python train.py --num_key_value_heads=1 --hidden_act="swiglu" --positions="rope" --rope_fraction=1.0 --qk_norm=false --init_std_down=0.0 --beta1=0.93 --schedule="wsd"
Each number is 128 + 32 x the weight over its row's rms, rounded and kept within 0 to 255. Layers, rows and columns count from 0. Numbers have three digits each. The size before them is the row's rms in percent of the matrix's.

# o: layer 6 attention output (transposed), 192x192, rms 0.0877, rows 86-95,182-191, columns 0-95
# v: layer 6 attention value, 96x192, rms 0.0966, rows 87-95, columns 0-95
# gate: layer 6 MLP gate, 384x192, rms 0.109, rows 0-36, columns 0-95
# up: layer 6 MLP up, 384x192, rms 0.112, rows 0-35, columns 0-95
# down: layer 6 MLP down (transposed), 384x192, rms 0.0731, rows 0-35, columns 0-95
o86 095:146172147154123120161114119137138119104106122117122146140079103159164150098103136125119122105098155113070112096118121154204136147172130129115135112159108126164090153168167111145124152154104066082153164118128114134116081163098143155148147141104089111087169140141128157094172128133132077113
o182 093:120091167120088115111108089122133120087140121122145093126159133136096169132158142088166091071086119077062135164136110141171110105102148133157126180177084178085142146092126112145183102130146104143151086057131142124168168091139150150161085131153154115140128175117112097164131148123106138126
v87 096:098114119104095107072105129143128153149118175172138121148113180138140110136050097136146124137154116170109103167109097108056105155043136110146144070151104151147145168140119162147162039115112153141120096154099147150072082097109134116105150140113143161140072101098132142054150120082117233074
o87 090:160138124193085144157138156101106092141122122130143082160158117175150172162120158188122174123095126119092105151151132111211100084179122120088158121118187081094099156125079158105120139102113080120086113161097152147181112190122149175053098103111126137094078116150082123184105156122118090125
o183 102:133086153051126121120119122136130140036087143122103173097116154092151091115093101144108134163078113147110117134131143113128132165116131073165132134104176091162071120127171099128151128139182146093160088159106056090104152080118182191116135151116093117178048134119102186105117125134121226114
v88 100:129141151182125148158118156133048180145133105130166143150092143156115100134125137153071131095143130202118160134154156097133130145125151136120098082125075173097130156172140052130128158125112195156124116117081142174113197180104151149144127094077115091104167148145128160059135159087129149187
o88 097:106101113088098117154102155136140107065057139194146098054138124096148199126091112121182180142070143130134102173183154206133151156098127130212142145124094156164161129118193139127132173122133108105147084165086144165093085137050115131150163160117132050096153087122141114160171146094105110133
o184 103:168139107191152096117157173093151175098136103131099142122144081142126129152173117105029131149120181132081135125073179110138051115148019160110148094123165132134164109141107132084080137139096088123068140072131104097140104137161095113161097190104057130155109151149124143134146110134138149089
v89 104:146127130096071134157135097129129084130160117166068111168142124119127079124113132104087146103089102080071147113167139095121086078126093081115055144136156072115154125068134175108071080158130152126085119096145120117150090060088134158141087122122188102115105115059106136095103058106109121128
o89 106:193151085101180090116110130121182074114095131117114156114157064130169097141154119054149165157196078190170143139087091155129138106123156085127169093055124182103126106163111135150185188110155167107147167193129111125112147124212085113111143141130140132088120113127149140160114142142090108126
o185 102:070101252159102157138106129171135150167131113114117115134154160099128161056119149085106090089136116095118091134098129133140081092120139115152052158124062103167131144163149163151127130120072105091149146084159131141165104148076155112189164104114113163121183131078109113064135139120184199141
v90 097:188177145118122051110102158112155167132141094150171151133127119132150142098170124111204139110119126178108230162101113082108058084125170109089125147096153091128100157097111152135093122154142113105194185114158128145109108131122125189186191167147163152124083111152118202083119119070128125136
o90 090:097115179121098144110119199127090151124080093074097161109126208089101129126108095177106193126130127137142100131134123094109180135073106156151207109155091106190112116138099120090166125146066156164167157181149132092086091116145076109175135140151102142106199167115105156157132114124136121169
o186 098:128097109112167090184136172140152166166132154161192106124077128069129166088095156096131120111139142150137092136142151134162114162152099101099128204092155078137166157104107117132144168138148113064123137059110130112193188178086073097113165140129158188221114095155143103104084148157127103127
v91 098:160094176109152130089087126132158123097085090106172121073153168136106115180103112144077105133104097153101099082144157179119169119154047069191124087182130157181122142108187110196144095094105099110152130097161102178121194109159128137137126170066141090107156108085093135175192144138045090159
o91 097:087128164126170158145110104112169096176099098059114180171114153105130109142160119146151113121100033121088158088140149108139101134122139080136117107155151095048187077085154109167092079145094131097156030119116143155165103096045145141087119109105111131101120122177114116144082080134115109130
o187 101:174063146153145095064092070113106154068164110109137054065138070097127137173110148116096107139109215148128123178107131147125107140123143182109151118112178099170087145198100140066112148117077094135121119073164122121113062117111137171162095151118152082083187146123175149116115115116181163134
v92 100:145113113157126077161109128133123152173100117176141111157150135087108125088158147148198157073060143116108120098159115126153106095160072161144131123113156143100129076116093178192174144101144126171103124136102164155121120111180143105165135144146138059193102085105151086155098082175152134183
o92 099:189183048123114093139171166152129162139129089148117117122161117107131122142086094161118120142158075087173117113148151124123101117186122119150150145109101123103117138141141123132150177169123142120108114151149135126167121101165156082137157157187137149123189161113114125160107084141099158128
o188 105:059152145118180170130077130205116106118175126124150119146162123127066116077130135122124160120148129132082185152098098123056170105122096144131197077081159115128091143117084114127122112149066103193174143120099133155103111105125148127087094104122110144110120115108141116107144150143110119080
v93 094:234194125170108091122129097123088150104096089139108121060061139172122095099136083127175126114140093175162142140090139157153098129092050149060136147157115159135138113140131141166190096154181133086162134141160152163113121142108119188148124159136114111162116132114150095123113125162154177105
o93 097:126144108119125200110118213123171092104128125113145141121116130159118107185114114105111101163091135113121156176100107126155098142165157087152140145140151134102101107123094128126086138124082153135111089147080124118114062140164156172172089159097130110129057148148116117167160114186150125223
o189 096:096142090168172110157117087113083216120083130139144134165096165138133113137142123102131119130119159126103068077148176129172155104123090159138150189161191091104160074060153134142090085126141128161163181098183153078119163105128164103047139090124172145168144097121153112113083147113132133111
v94 092:155089111106109151092077096089133074176202134058095110152142120088162107175120129121123133148139180109187129131106183069150120127137124137136111095148136201111095142137092105096051120154112171126132121150161079138171133115115110150182126121148088179157100094177154118142148101137119090160
o94 092:141179125142111104107116122082198136157145153144080062137075097115100141121127122099116185089098153071116099116149091091168133114079141097102124108139147163153086183119167120115177097106155107156066142128123117122152186155189099116104137138144142121142109117146164103112085112078104104147
o190 100:085102149164115150070165084144159117142163184078156136117162148162163129112063075114125120137168141155090100129133145155149123155137127128096139228124146167104099122175104102148095121126071166118152188123136084123129095116143082135096154125151101135157145143126145093162140095160131111108
v95 106:106090147060120099063128107188150138123130130152155117143146163135171092115120128148152133150110123129099122131100115125146122104200118108162135106166109160153138137121139161110117079064141185117102090194054158186140144180091147048159104109089145118139155093077062155139133124097106183139
o95 094:124132140131151129172108141102135102133154111146111155127114157153080175160081122113162127122071127113099185144142130099148207136130131147149105177131155124197103084159127038209091126055191171114158072090116172136146158113100130081104046108118162088132107128110116106113117151119090079079
o191 109:074100103147111133093128154166151074136133084093113067207144175089124131173155168174104199188101136118144119111117131155106091139151138128119115079133208108125117169120062164091092138147124105141102107151155053140124087160143119171104178108109121135110118098092118042108173142190174125145
gate0 102:166200133094136176149080116139162091175065114144105176081121162096154163058122123135145122133101176150179143139126201110114142141163085143174117116139189186180116092087116125086126194138106168143165075129131144138164174152042150149162145079100138154109145108101128169132107116093136191090
up0 105:059127160186175124135130130176127112103098085106158082184099135144137120140092160160117146104156174057168085098059111174128134059115134074090177136142092156126131103153102109122174156140113160103177114199149107120180117162121112173127095138155089145124126158134079147117084097166106149197
down0 105:147108098118119108183142153129087208155126167087162148174108147161159179113133104095151099119145098137107154114147103139117142084095150192153092089141155124162119135105089085143064084108106142179182139140110093120108126102107136152117101120115126150109162110122164186178121128202107094149
gate1 108:088156094127121137145094077109165165134113143159148102149104120174181111148155105119173128142132108061112126093150129121149131096174142044201128105170077112105140128165153158133144093116129147130121170133112174123129149119132118155112063114095151108140092099172212084102167119124127101137
up1 109:123134168071130101099104120122175079110147139065112093134108063135156071141140105118059093196190132081122143127078141150076122153157102119181152184109148144206140138096068091160090201150161100121092089133121157158135171192089166169130134144110143139156144126197151131120125180080135132122
down1 108:157125110106113120109136158113185096161182138079142167084084129121137074143167150159201125158166142139172143154054099184149109082055143136129145139141106112132149154120069137149087144124147072113119097129160104139146082130129154067197116133107109140122092142173138134133206077106164124186
gate2 102:127137087105093150199073097111153112116192113118116166094068083178149113128093137159140087154081169169096133136156079170100114124105085132160191116094130160146145111103114126135154137103162156148074104141138148135130120091083087166147122138125142091102156142143204149039124136099112101155
up2 097:131122130103114118125220200147104149126070097151090135091064121077088145145169111071124152097127094175096124118143109161097095098121086108081191129093114112073115131134135098060152122147165140131168108106123168125147211160175103143149132127127122185095104185101119096143152108116059100185
down2 097:126146096124177127121139048121165135125079139139172123103166118116128139134117160103145081140130174112106107098146091122206137150194150122109149147119167104135151097147153121196159150099112138159132081150136104121117101161103149154128145079119119115105131067122126068137124160116169140099
gate3 100:088132135172150067131191072111146164187102085110108152160067143125134113100159141095119152144143123124098147123083124121082086064131129106114088126158159146165176103139140177119093109156129096167138149034208135123159103100119104124086147145145139096105146235129068029163107151142114105124
up3 104:121086123073172134137104171128166172193100067156079112177139116122160142182121150116118112117130113154152102121132099158130054108125099138133122145192122123085141141123090119117141134085109171115145130097142149086121101126106153124116140180117169114146121101239187130188095107114148153097
down3 103:083193123134126180148107126084115121177125138135102092112139125139146124137094157117132105125133149131159138098180127171167106121129096104156153122152093133095131141125101127107080111132164135160139056138139147154113094079152124089142123139117103133190082022148155182171109091167115164145
gate4 104:074139179128177130166076137094202137197132159161130072101127148168205159124122148151177171096098112187100066203113144167156136119157121122132146149123142122103210172122096120107147086106098127134133095117159138134110148178099124119176150081092144132084118162087125156150155144148167109136
up4 105:102139125133134102135150119151117138164196222202119134189111189130173110133122115151103157109144149183142130150184134177081089107165173177142096156201095104104134133164094163138129116117101108129136156086146078132121127179133130082147136085129146095128079141094144136139148175098131071160
down4 108:073167132165092082077157131102099160114080084145117130103105119083073132153103120106109123150135162168150094121135117082103152147144120110139080142113125172105069168107157122087166061093174161138121102142117116113149141123082126104100145131117170153107129146123112140159078213117069137139
gate5 096:189124136118165156108157137098120156202161150158174153139156136152111072083145144119109210142114122134141211142186143161106099086128150150099133118134211173093148184152089148125077118143080105079130126128161124171074137105144146126133113136137160081165151123156132124134145118117132100158
up5 095:134113119082130120077218121132159092129189095151151216093134080174066118146148060120125162133133164180113134112164126110113094136129113211126144174161147075115194203107104125133122101149051127084087142088129144162119115125082118119093094119165126178165178137143156110055128192142129160164
down5 103:119132147089136121116122101184117071131136100083105199157163114128099114128183105104129138109117084156150109127128168146140120152139154183082131190140161146126231116146133126155092091145113158064101123150148145119131125127126086188121054054163102084165104115121182050065126119223124147112
gate6 103:131119114068060143064103134083140199126084141133152093135088107201204135145101125157132102125154115097082104113148169129121119090163128129138132103168134125210072174100197113139080168137140114124163115166116157151186135092118134190089129134150090161129113114149133137102093117129113108138
up6 102:147163114167127144126106156191101127160105113185147128133153105128132138121197137147100109144141165163089081146135163098114101125119114100087141117179133124104133169148193149126098139153121178137193157118098151110137076076110099127139117127112090130133112136140086134114105084125128101091
down6 104:112099138170161132129130106155124123205063119177110166150198072117122110172121205095072097128106120189119089136125134129177161133105134163119220152116164131097140148068122110135074121154110137126141159181101099164050146116147133109055144118138085097097124088138101125165127083131109069067
gate7 100:153132108152108113091140182195141161157191176110118125163132172184159136130087133172048089109090171130086131061073100162121122118125100107135143091163079132156172137168152146141128133164081098127145078149108077109143176096144103117138130080119122117124103163173144179192162137067117111141
up7 110:124132087196115157107162137154103093121114142165139166154127154089086117114099146155110084072149143065106150162021086098135149129129157118128169174117132160086136100117134139136137097116094152130151166122105091125144128158078153111113119122100156142154145151106097173104140179098203060153
down7 109:162149091136168094145142058143090143168115184099152114120136166100075122127166155156094109083129109105151142106087077145084082119182134094188125069138108144124126107163142105098135111172143147105066161129146081150166110164106151048137144123093128096147119148081184131101143180132166117153
gate8 095:156119197175166085146139088096158098157145174106094116099165088112138168178099145076075112124083075109167118132191093128129144125127133134152117139110170102140119124159186140110123100088187102088104126116124125118077119114111194156174144138121126112124064141100120088085082147088074165086
up8 096:103176152107167100105150109077161115141119129120105079136145150097098127123117062170155053067051103160126071116112102202153095134174084144122149106105130165085103148126123148115126102167121117170188141101085149159139110083108157115116161144095145117091087099091112139066105138136068104150
down8 097:132095138131076101137142087143148132126126090134049160138077154069108116174116049090123147132070117119129069144122104143177118102183130103083155132082120118097224106151139141117094157175172071164150119102106140136161137081123101090103180143093149113124071113142148129162074175118108151175
gate9 103:151120120126140160130105078127176172137132129106116163136101148128178148145091096071163124127103149162136160071085084095141211137106126121132148083171162136199096116157162098118139138123104182083133135103133207136125072185137171121188167181151120162129091104160153131145120125116145107117
up9 102:074205084091194126026108170146135089190135120132068111125112125123122141123131125129154143112054175134106154131135129149166121131116144147180085125137117137151119182132182097099162139114115175173129136153083118121141131094160117121144178162160156175066078148161154130169097114146103122087
down9 106:200105073073107179038183140149160096136138125112120130075102123077102167153101096112112129099124118121116144145095161118079096137124105093176127167148139113104113117136172105181052150097148160120131080126087130184139110148145116159126118088153133146129092097195158084132123140145111160198
gate10 104:090091081121127124112109051095145136098031096149134116119159121121132162108173146106169110138133128141135108156096098134148102089092135161097156197088123087079091163115107173132100163172109123147122155137084112158080115112208114081135121130086133139157069097127136142130051113096126143105
up10 102:130060088163102097132164104102134111116133186153098083107116097146140142113129076128121091097064053083117073107099142172138120097085089126153161042114135167129132085193125155109137118121110103080101146122135148194117114143173186129123166122097094107159129153089099159083128162150125118049
down10 098:144120135155092147169134107118134171138118125104130139107079124121123077164144097113076075105122112174183128126098135098049150103153115109172144102163100148129165160127150132064079138154140119162125152127177102075145091054147149125174136188179120123108183121161065144089139160151117108119
gate11 102:071111114126141089152132113139117126131126089123096144137135195164198074083142154139153099082105146135032064134136135135139172165132103116153138161094149174089214097153146115098134110119129109152119162129166130079078097099143094121133101121093081135126111109124113165126129157138132100173
up11 102:079080117089120112134185159210079121126149168162138090097101167149153152113153141146178135177109101098098171134116084134128221110092186138088152123105141140141118096153144164154157146117114139131100126146101104091151082175121105151152080052135116145122187171152111157135124138133107181185
down11 097:158087155154118145123146132124170102129173109128115113157124153153145092110170115124135107206101136119112174090132126087101067154167136153140098100183086166115112145124166170076113123160144131071186161187138117125164135101126088149147123161080200102112169189124156156121135105130147126130
gate12 093:100167115156099099113150217130124152118081102153118184143172165195156145145167129143202139150164160082094096113151128108153141100105070147157121120208153106147070124151136170124137080167120081146092136134089120194143140165131100084123162126079133106159174125060130126113121132091152112151
up12 094:118169148146132116197096134175130123130109134202112123129173093161128125156124108093164124159089107125102127046144142063144071097169099141126140130133109132139067108127149160129094052095132151165112112112144137127106132082097102114128121137082115142123156173184091145075149149141164165136
down12 097:104110101141143111121106113173137092099143131175117181120136071175161157091095122167140133113127100113104096100145084075145141152135129172146158114171082145131103078169096152114164142104154154144094076110086153157186125154070076075186060117104118027093142139144121151088177127145149135174
gate13 100:155104123128161088095127094100136189118104102105205100106103196127163099114135169120163083065128105109141099179138155142143163182158141100145086141135090160167145146149093077136109104055133126141126139134127170140101146123163157098118124126138051070153146130115136130178101109178186132050
up13 094:165123133102145131121182155120124094050134153119175152085145201112097118130175095069135089146054117102156197128140101113144111030140122118106121127219135128194101136138135155137134164143151135157120130141138141094128163076082157186164123138149125078124153154146119105122113138095103115118
down13 094:067117119128162122151148132175076115119115113110132113067100082168102081139099102121190114088165114032165109106096157126132093172087115161072112099102127129066109117184089084076125159091105066128149168177114112072156171183107066039152122135127079153148127142163165149137115134101197107105
gate14 097:128115105157163138106108139133099100113086137153142094090090058156086115144107119128148153156098159094150152149158161104111109095127149079168143103099162134168105183097077114124119146169187152111084143111131138162143065131163177065110160208082135135124137122158116130098119170156117166102
up14 100:119095161091081123159148133186144140170126173109095128147121147115130176196145122102128126073165092083107079050190157150107110196151111145135126084125094142141139096138104162142115134156155158087163107126137116126096166213144106127139115114194055184111154121121146109144091106136124185141
down14 097:152133137100131176104100107160138124114108109093120173130091076132081140087121141094083108147181086129116151112152096151151068169114085130124157072159077102124172138106153138155139130135112153178143102103126152089116098140106134127097095059203110078119118082114132108177104144197130189098
gate15 100:114099091067130088127111135103061124142170108064094131200099105131105121104076114116090122131125192080158186062132168106178112091083113148171144110177103162066122192089168105070132125114171154140131088121177138096157151122108129134158121133140109144159106188117124129147162140136188105187
up15 093:121090139155128089124143131173130167195180170126117154084128141128126130076125099136112130069157116122116113055069099132126103152150166113130096061122069132128136156056050074118147150196133138124123144139144087145144108089157133115161138139123175116117077090118109115077069148160153108125
down15 098:101117080079144109107101071125086133149231106096158148133096196118133140158154080131108177160144117161137141089132183061177089148100139133170144142145129100150168141133127161108118179165110088136135129162153142071125126174136084157166098148084097087107096143102150099108124155113159214170
gate16 097:166149113121088155083076131078116076108141146123135179134175137118153118107162086186187090170125183156146155109152137106141080193139140097092178126136127172101128145143158162167161140140151087112179077109112148111120080086112113138094144134085094116166114168087132132133144143141151129188
up16 100:108084160156205139159108151135088145117088149163161077124073145132048126173088147068117108092109117141110140185059104128165107155138107106153134149112123122162146146182174118114071115127086144125159091111166188165103149121082143087165116180152182155167082137150119113127105077186153088090
down16 097:160193127115103115112132101121140140096179116152118099179116109131168167117148079123181162152171116112137157143137150086130142167107171182074111155147164099088079115103142142157144135130173146160145129167121051132137142092207180143116101166150082120171146121108117138141144129154141129111
gate17 096:146188187171128185126100129164162096145177088114145114119169130115070114127109147107109129160129169106101146143089090084124204139211086081141120113161137102158161105139081159077115122127133095134183141156139109115140156103191180143128044149089153114176165120228147100114107129136167115158
up17 100:141126169095147143149149173118170116174099140137158194112167096105128103104113137152172160132091053178136100132117120123111108149145107154139103144117099160123152122131120120138103072084124074188134085137144149083093129138170134078067151232148173159083123120098122157142067095087118151106
down17 103:138119129091151105137177118068144107129097151152116180111123128124065151100089132067180146103170139158101115151071112145081122194081120115109106113127168143119140139163168164095142084084105124179166066142123150158139075160088182077193080166149131149078115129100141095163146108064081169126
gate18 097:096072151138103078090195135121126142117119126206088076109125102139146137149118117079085129133100085116214150137099090038149121061181197144095134097134126143077154110126117076080126093094104154115063127111207100168167135194123096123092081166154115165133155060124125093147155127176079163123
up18 108:124068073137139129063135129123144153089144170144128100099118109127145175055059130209087103089158085105095130139128078153169114138123085115095120104131111157161081160138138081141115133156146087154116156127145077134191119132112123101103128093132181168161214136149071195094097096126125147111
down18 098:098171152138115093120041191185133143151149084138128110059139137167131158106108155111166146145120111126173112111176113142153118116116148172116161140131143120145167145107077155178112127161130063183180144191090117108086080139172135108074058182085151116094063099122099117098106059096152157160
gate19 105:141193146155074106135147148187158172127125136133138110133144103143116104070126142156113144123128119136095191110136157123130094110123104159078140102100126130154156157107121121131120162115202146129167143178129126165117137120112111156156101188065098196063130132083151146128061157162189111117
up19 102:112153192173137126118148128146072102126111126095094132159163115111115151160137167101101145117100115050146146167104092133183167150170028113071078143109077159103138126132136108095137140176091121128114134029176112116097168117148102088181146096190132116124125090172121120162071138134109131176
down19 105:055124097093167122132121106119151173141098152094133125152148073157068092076117102132176127119147124127120204176110195116196122087106060155140096130154117128114119156088174077164117170094162136154114120120131083080166123152159113141107112151143118083144056046137152084092146152086115150163
gate20 097:075129146134170147105124076165151148144106098142115131201172141082150083080116149151124153186114169189109143134077122052142139047153188157108147107059045118139098166135093119114137141060149160091139113180116147177099152087110140109097147138093111137152099138065162128144061119095171146077
up20 103:133142079134095123053156136133116098118145149187177177155093106152149163168139138082128126137136089111135060161119148157122140144154156137094141122141109118143161118172145031051139086125157093125142117107128109119105170163109153180135136090113149113143151176101106152113102077179114162107
down20 100:157094138179127121074062190148092157106099130102138155202074126141143111122075115142153144127173185145123137129132114110173052084119139105144084112163145122105189114134144148191147101112123144131138118105164099172153070176078093173133142116145112112088144131133157112148162224120075151070
gate21 087:159160155113153107108089149106130077165167137167118162161102100118169133171133080120201113060143167125134122102149113211125122140150152154218143110130089148097130177099131176111106079098074145137088109086042142115087145209105151091174096109179106159139114133113096138118134159097159122082
up21 093:057085165196095095131109127125110170087120107110178139138103120137173098103142106131077110129142180072093096114127102074151091064109155148136170143163107078180150202141130093148164098148120109163142202150106110104146167085190134163171135140069089055132133177162152123088120115155066104083
down21 091:116159171107137123111081168169142176139111086064140116169096095073124095114160126144118138126164121084168167127134100075181107127132171084184183131129121092130150122168123186102172165066125116146121119132159084140130093142187106183089155113117098138147098132150135079132100125114124103082
gate22 099:139139128120084163124093105081089176049086142115118128177181214094117112143161099116109144106116101141163126121148106140125120154107133153141171130084188171130038124139189151193111142166094151140087144092129082120085120209195082154110133161090122141122130113127069148075110125121093155159
up22 106:139119173147111124110111114087120127138148122180107165096158154149121110137137061118194140079159151150165092140186135195081130107131094158084176116103193113151065124125097116126126169174144108145126114161141069115111117139104131088072085127136109107126172182139124142091144114161135084095
down22 102:172122103135154075115124171131153134158118157159137120162104135123094101208115141105105181070120128188144098138107144184162099102158151150142132158154117105106119135180126094177067164173144169182102153109139134081120093134120094070159131115126108109140132095119188099077050114123091160129
gate23 095:165107117076107128071145152108103135153104170171086092087162115091144122154099083192107131105131083096150155204075088114083125136145131130105124142065070143119123138140113193085151078149217064102084126158106128122079089106132124110099111145121149168117104110158126132108138144170162155042
up23 100:123117122090110144137118083131118103150166075144172181129104146115115169088158112101092086131095110172147062135064135135072090114112113108095166122094130186090117153080096112096128149131136115093154118186128109105125043144161151109077115171113089117188163108143100132115154140130142080140
down23 095:115104072114037154082183146149174102154088127128064118094107105102105116171155134132155149076135160119070120147143116102119101135135166122144125164113118133131102137186098135054120148125180099161127034122174129178138213091130075084088107116153113133143112151127064124151080177114163101077
gate24 106:154148100128127155164145132156062162075130199091112097153115154098134107130148106190147127053064151146077108218195145157162201162134164127197166163210079174135109111133103078154104166150092079118124098082157152139093130209121149146119187134120132147134139065087108099143076179140143066158
up24 107:130121143108130103097156129157091084097210113122138115060175094187118157172133076161203079122081108140120084147147126115164134120092139143142090129169129159126151150126123124124073101138143147129133134081170130104142147167060139171170158126120162086096108203117110179075178150189122155138
down24 095:100149115082127148097143135138139115148083167132189118150064142128113119105109062171134126086157164158112170143076149119161111170149139143111151123125125122078117128133139148101115182130147096088130143191148179125149072145130164126123118116184094148121111109117123151126120084149113100151
gate25 096:138181147182108098118133078121106096103127130114130138142127138087101098126092121162064141086130152145120121156080116101129142079095146128069193138106129180155097136110110150098113187174118118152115130155144158137124191110105121134103163120199089181081082098159118119157117113167123076153
up25 098:147129145163126156200045197108180140120184126130116088093143112122112104103162126129117141117166153178157161092125081107138176135103155132102164169145186156080116170138089129143126148082138093166136133133164139187132180082074131161162093167142172152093183146106127101119130167167124158127
down25 101:182186165152125124095148160128188127036072092119096143106129156111096160146153108145085188099185184147153140140141111116175163134126156134149142098192142154088154103171130145156084157079098136066118131160129116211193103140161122123116071078097162137143140193163137131151122153126119177092
gate26 101:148111181085157145080096155068120115110151185069152129117160147172127167133162096130152099112178131090099131175134084107095125148143108165127144132184072144128115101159132124141129102151100077111105151113108171135118117092113164167118123127113083127115160139111148074188129137137156112050
up26 102:151082200130119167098124087118160096101138136109097101143125104127138119099157104083114180120134127134137086103095159054051084092081065210085115118181143095050158103149112153130128139191139187126118150118125121180126152067133124144182078103139093164108114118183149085127093166060083110067
down26 098:126091179101100090108110194111156113139135126159103148127097081078090087146095206156132189140163151162120114054165133165128096094113137125152117091195131134106046089135178141108182134135124129133116121114097109119145132116085126153144171182142083135142194092135132120155198129105067131088
gate27 099:115158092126126129175139139176141194127083164116147079085089112114130141113140162092111181128191100060197160124100124099147176096161102131156153139091111132149121153164223109155121104070142077180108111173090094119119139126072100061115135149074111111147124097141117141136095114125064125132
up27 091:095155119168143066124151148154136144066112130132098098127119134091164154106196126140170187181133099086121133189125090127166173099195128119179114137105123127096157143086186114164137107079198140117150122165119151109176123125139145099100168122093109166120128092144126145067104192082097098173
down27 099:169110127140154110134096151083102070132127105150126154135136151134137123165114107139105144120090165172165160151132153133121136041147105124191072140155112203148088132113105101095139137144093177095108132091159162127082134175155137171134107099151137111125126188122127108102154163104113137141
gate28 099:118108165140076166046122092148131142132115098118150130092106104169191137093161154114108181076174122154143130142119147092213134180157121120112121099159108171113085148181136172095183082119124158104111128122122156194149136072193096133131133140115153102078153114141085072098179156130133130140
up28 099:139148149101175126103199135064086116076130149127119131097097074135148169127159068184102159165131179095122110060125205100158091146111127067116126113164071123127079105158144164175165081148118117149149118199072086055177138131116131093104078111095110124161139096165168116086086138127121107115
down28 099:120153124141038202163093125135165091139128154121159075146131141070084124129195146116139140129112118182088132143188086131151104162118138151092173165103104153153085169105114096129143135168077087160118142129168139163157132143100124129105101076121128100063147184114175106141086141142169145121
gate29 103:104135116188149108141124171130157105129188126197119099103080049090116145118154104130115116124131175139150143090160099114112102162109136116153143127105150192130064108112147138148144125162090136131075133166163158129109099106128119140131100149102219155113183105160171161158128088112100114083
up29 101:077202092198157134177134106213163136146174153151112150166109117148169143148161109157160084129167141186140187088129129115132155092161072157115126149139092118152101169136052190137103176145073115156140192158088165150129056067150105119137098181134148161112189139090155143170078087072120117120
down29 099:107141027106098123142142116181118174171162213126151167152150127110109109155152128092127123083134210126136147127123176105139159141154104089105138144151118179178120118173134069142100130104115127160163124101060124122156110183090179117163138150128174162131148130162147134154095149093083105106
gate30 104:132180087112197159090075121104146144137156152112107126102146154127180189127103114044095127163137134142156148121112164163133142122159162119093156080119181118129074128147129114148158092153107106170152123230093112066084067175103112129167059119146091090094093143113178128085080158084170094157
up30 104:061128036185111041155119125138134125179080180120107086062150135153108118109142080088136157121141133119131096124144123138129088150120135132151149090120143138131134114187158157155162144130126113100132120105119077125122153152186102148154148168079127134129189134148101140087083128140145117133
down30 101:139092063126142119145107184152175178086127165170138128058146114128162129097111176111205068134080155157117142119169158166184108149114129138088123096086143170135067067114118117117136079142131106067128095151108120136119120118140104130158128111112121140164146051137138157087167137083072083163
gate31 106:123093086076124108120057122095127090149143156176119182094143119130153173068135137088204097118111134060115120171104135170099092116078152121098112125148147114105216092114098126083104182145147160060184152135106119162127146114052083099144141184129128114131151125135104131136102130105173102075
up31 105:080125137139175107115112149116121117100102169166169186135176148199123071128169099065175112133107162080058085127110100133122104109121175126135133145159141086129112043119166133122100131175172065130085077189156146108188142152116104100075153117135109123134061170077138114154122121123180133085
down31 110:127071152077105159083108216164156141094121077163161140115128150116160062113125149151151142109114132128066115120101134134089168099133162080132167119162081142120136075072093146144096169142178144121055138191080174126130156127125097089152144111100089139112144142068136107126092124135179050048
gate32 106:151093096095091111061122077160105158143104080136111091110144130141094137104116144094085203076125079084101165063135110153170097168188132094128146081140126148115146118088198126154151156169134126092129098144145153158100109162164153063119115149124105128170136111071150120151154139081168160101
up32 108:168131161115172089195110133212089090132085158181110165128066179172133173154142108142166109102097095109113110113101102097134133095086153130123141147097082167173187097148166048130115109082141097142135130102040136144142112119103093101149141137125062130124105114106176126167180151132106121116
down32 103:101106119103149148125099132109115165171112100133098105143131131142126133114107136171137150124146130100045145159164127133102138110143088147156126125158169119150147093153123105108110103075111149095131109110136168148161082146163122060128157109138135087130169107083154102149113200177077180129
gate33 103:126180115149094135147129115179190115129128043143129078098153168134142168053076130131192081081126175122137160130080139174128182115125143134087097169140211129105130117171133160059054100137132198122131158092103080115141150131103147156131178101089085124146178116158143099127135147097101100134
up33 104:105131117131053124107128112138105138122146158066130069088125094170126099162085139106090157149191173148099104133165109113149032216137135149114115191105125089183158101128103091170169146132104138120108129153183101138158143069149084104140132065154146138109130156157122147172137121158145133121
down33 105:136140139189087098154196166130098138119135104161121116115129141097102123201153167094128107174136127110068140101126134164164080172173122115144150124116102062064134092067084146107131177147154114155126128119064107140149139094111098137094107147106121128145158094097179114112102090167120093088
gate34 103:139127232122165079092121141155111162150171147187121142148152161123129146073086132046175091140133123132136129105072094118143157106092156158112091100097121110135143178133088148177104100158143181078090097150132080112104129152147097138147130066058115088097175128076146164186120149157109125073
up34 101:109118161140071147141103130163138127109111144110137188131103101137197114188124129111077065146124136091134114125132165154149118075110077124182143135126164144128154112143078081114167184177075133192153136116142151142154087082119144123112096141168172128167167132162126176086207122116074137119
down34 101:163139074145117078121082124120143125129106119094137115131127071145141154147081132132084125149080149164140201070167145128120108197158100111122142137177117138086147146065146100145099134146128104130131113112126102194109110051143106166062118148137193105167145145111182174105174112130113066176
gate35 097:160097098143131190097056202151166132189115161161128111163133140099098152110160108073128144095134110125150104140134133126152122146151157092113145164103171136181118126134092113163142126118107126178138167118099167155109171125194166141140079109177159129109137043123131107178116085174092171074
up35 098:128162122107143170087097094121088185124098092109104127142141058063178161086111123113097126118071100048122100085134097105104118161081090140150084101138157120109133138097110085167096086115169160141107126138060058133143123162126127057158165096157090151122046109153129118147170179165096169186
down35 096:162157070127106172166092107115103151154068125117147075089096144104114132144143155141166127118085110169126180193072136121140089141163096145143126089145137131127098075078107137089201171103139126110131167097189146177153168168141113110134157122072105127170107117107076094128190122165080116141
gate36 100:143137147144078170155074085106114181156175095111139107167138133094136206112091132149104162127120068127137117150101135154124154154102093193115171090094151127134137132091113167075102107079114159108040094181138093130069141142058097160114105115154107131117189140186127072198142153146147142152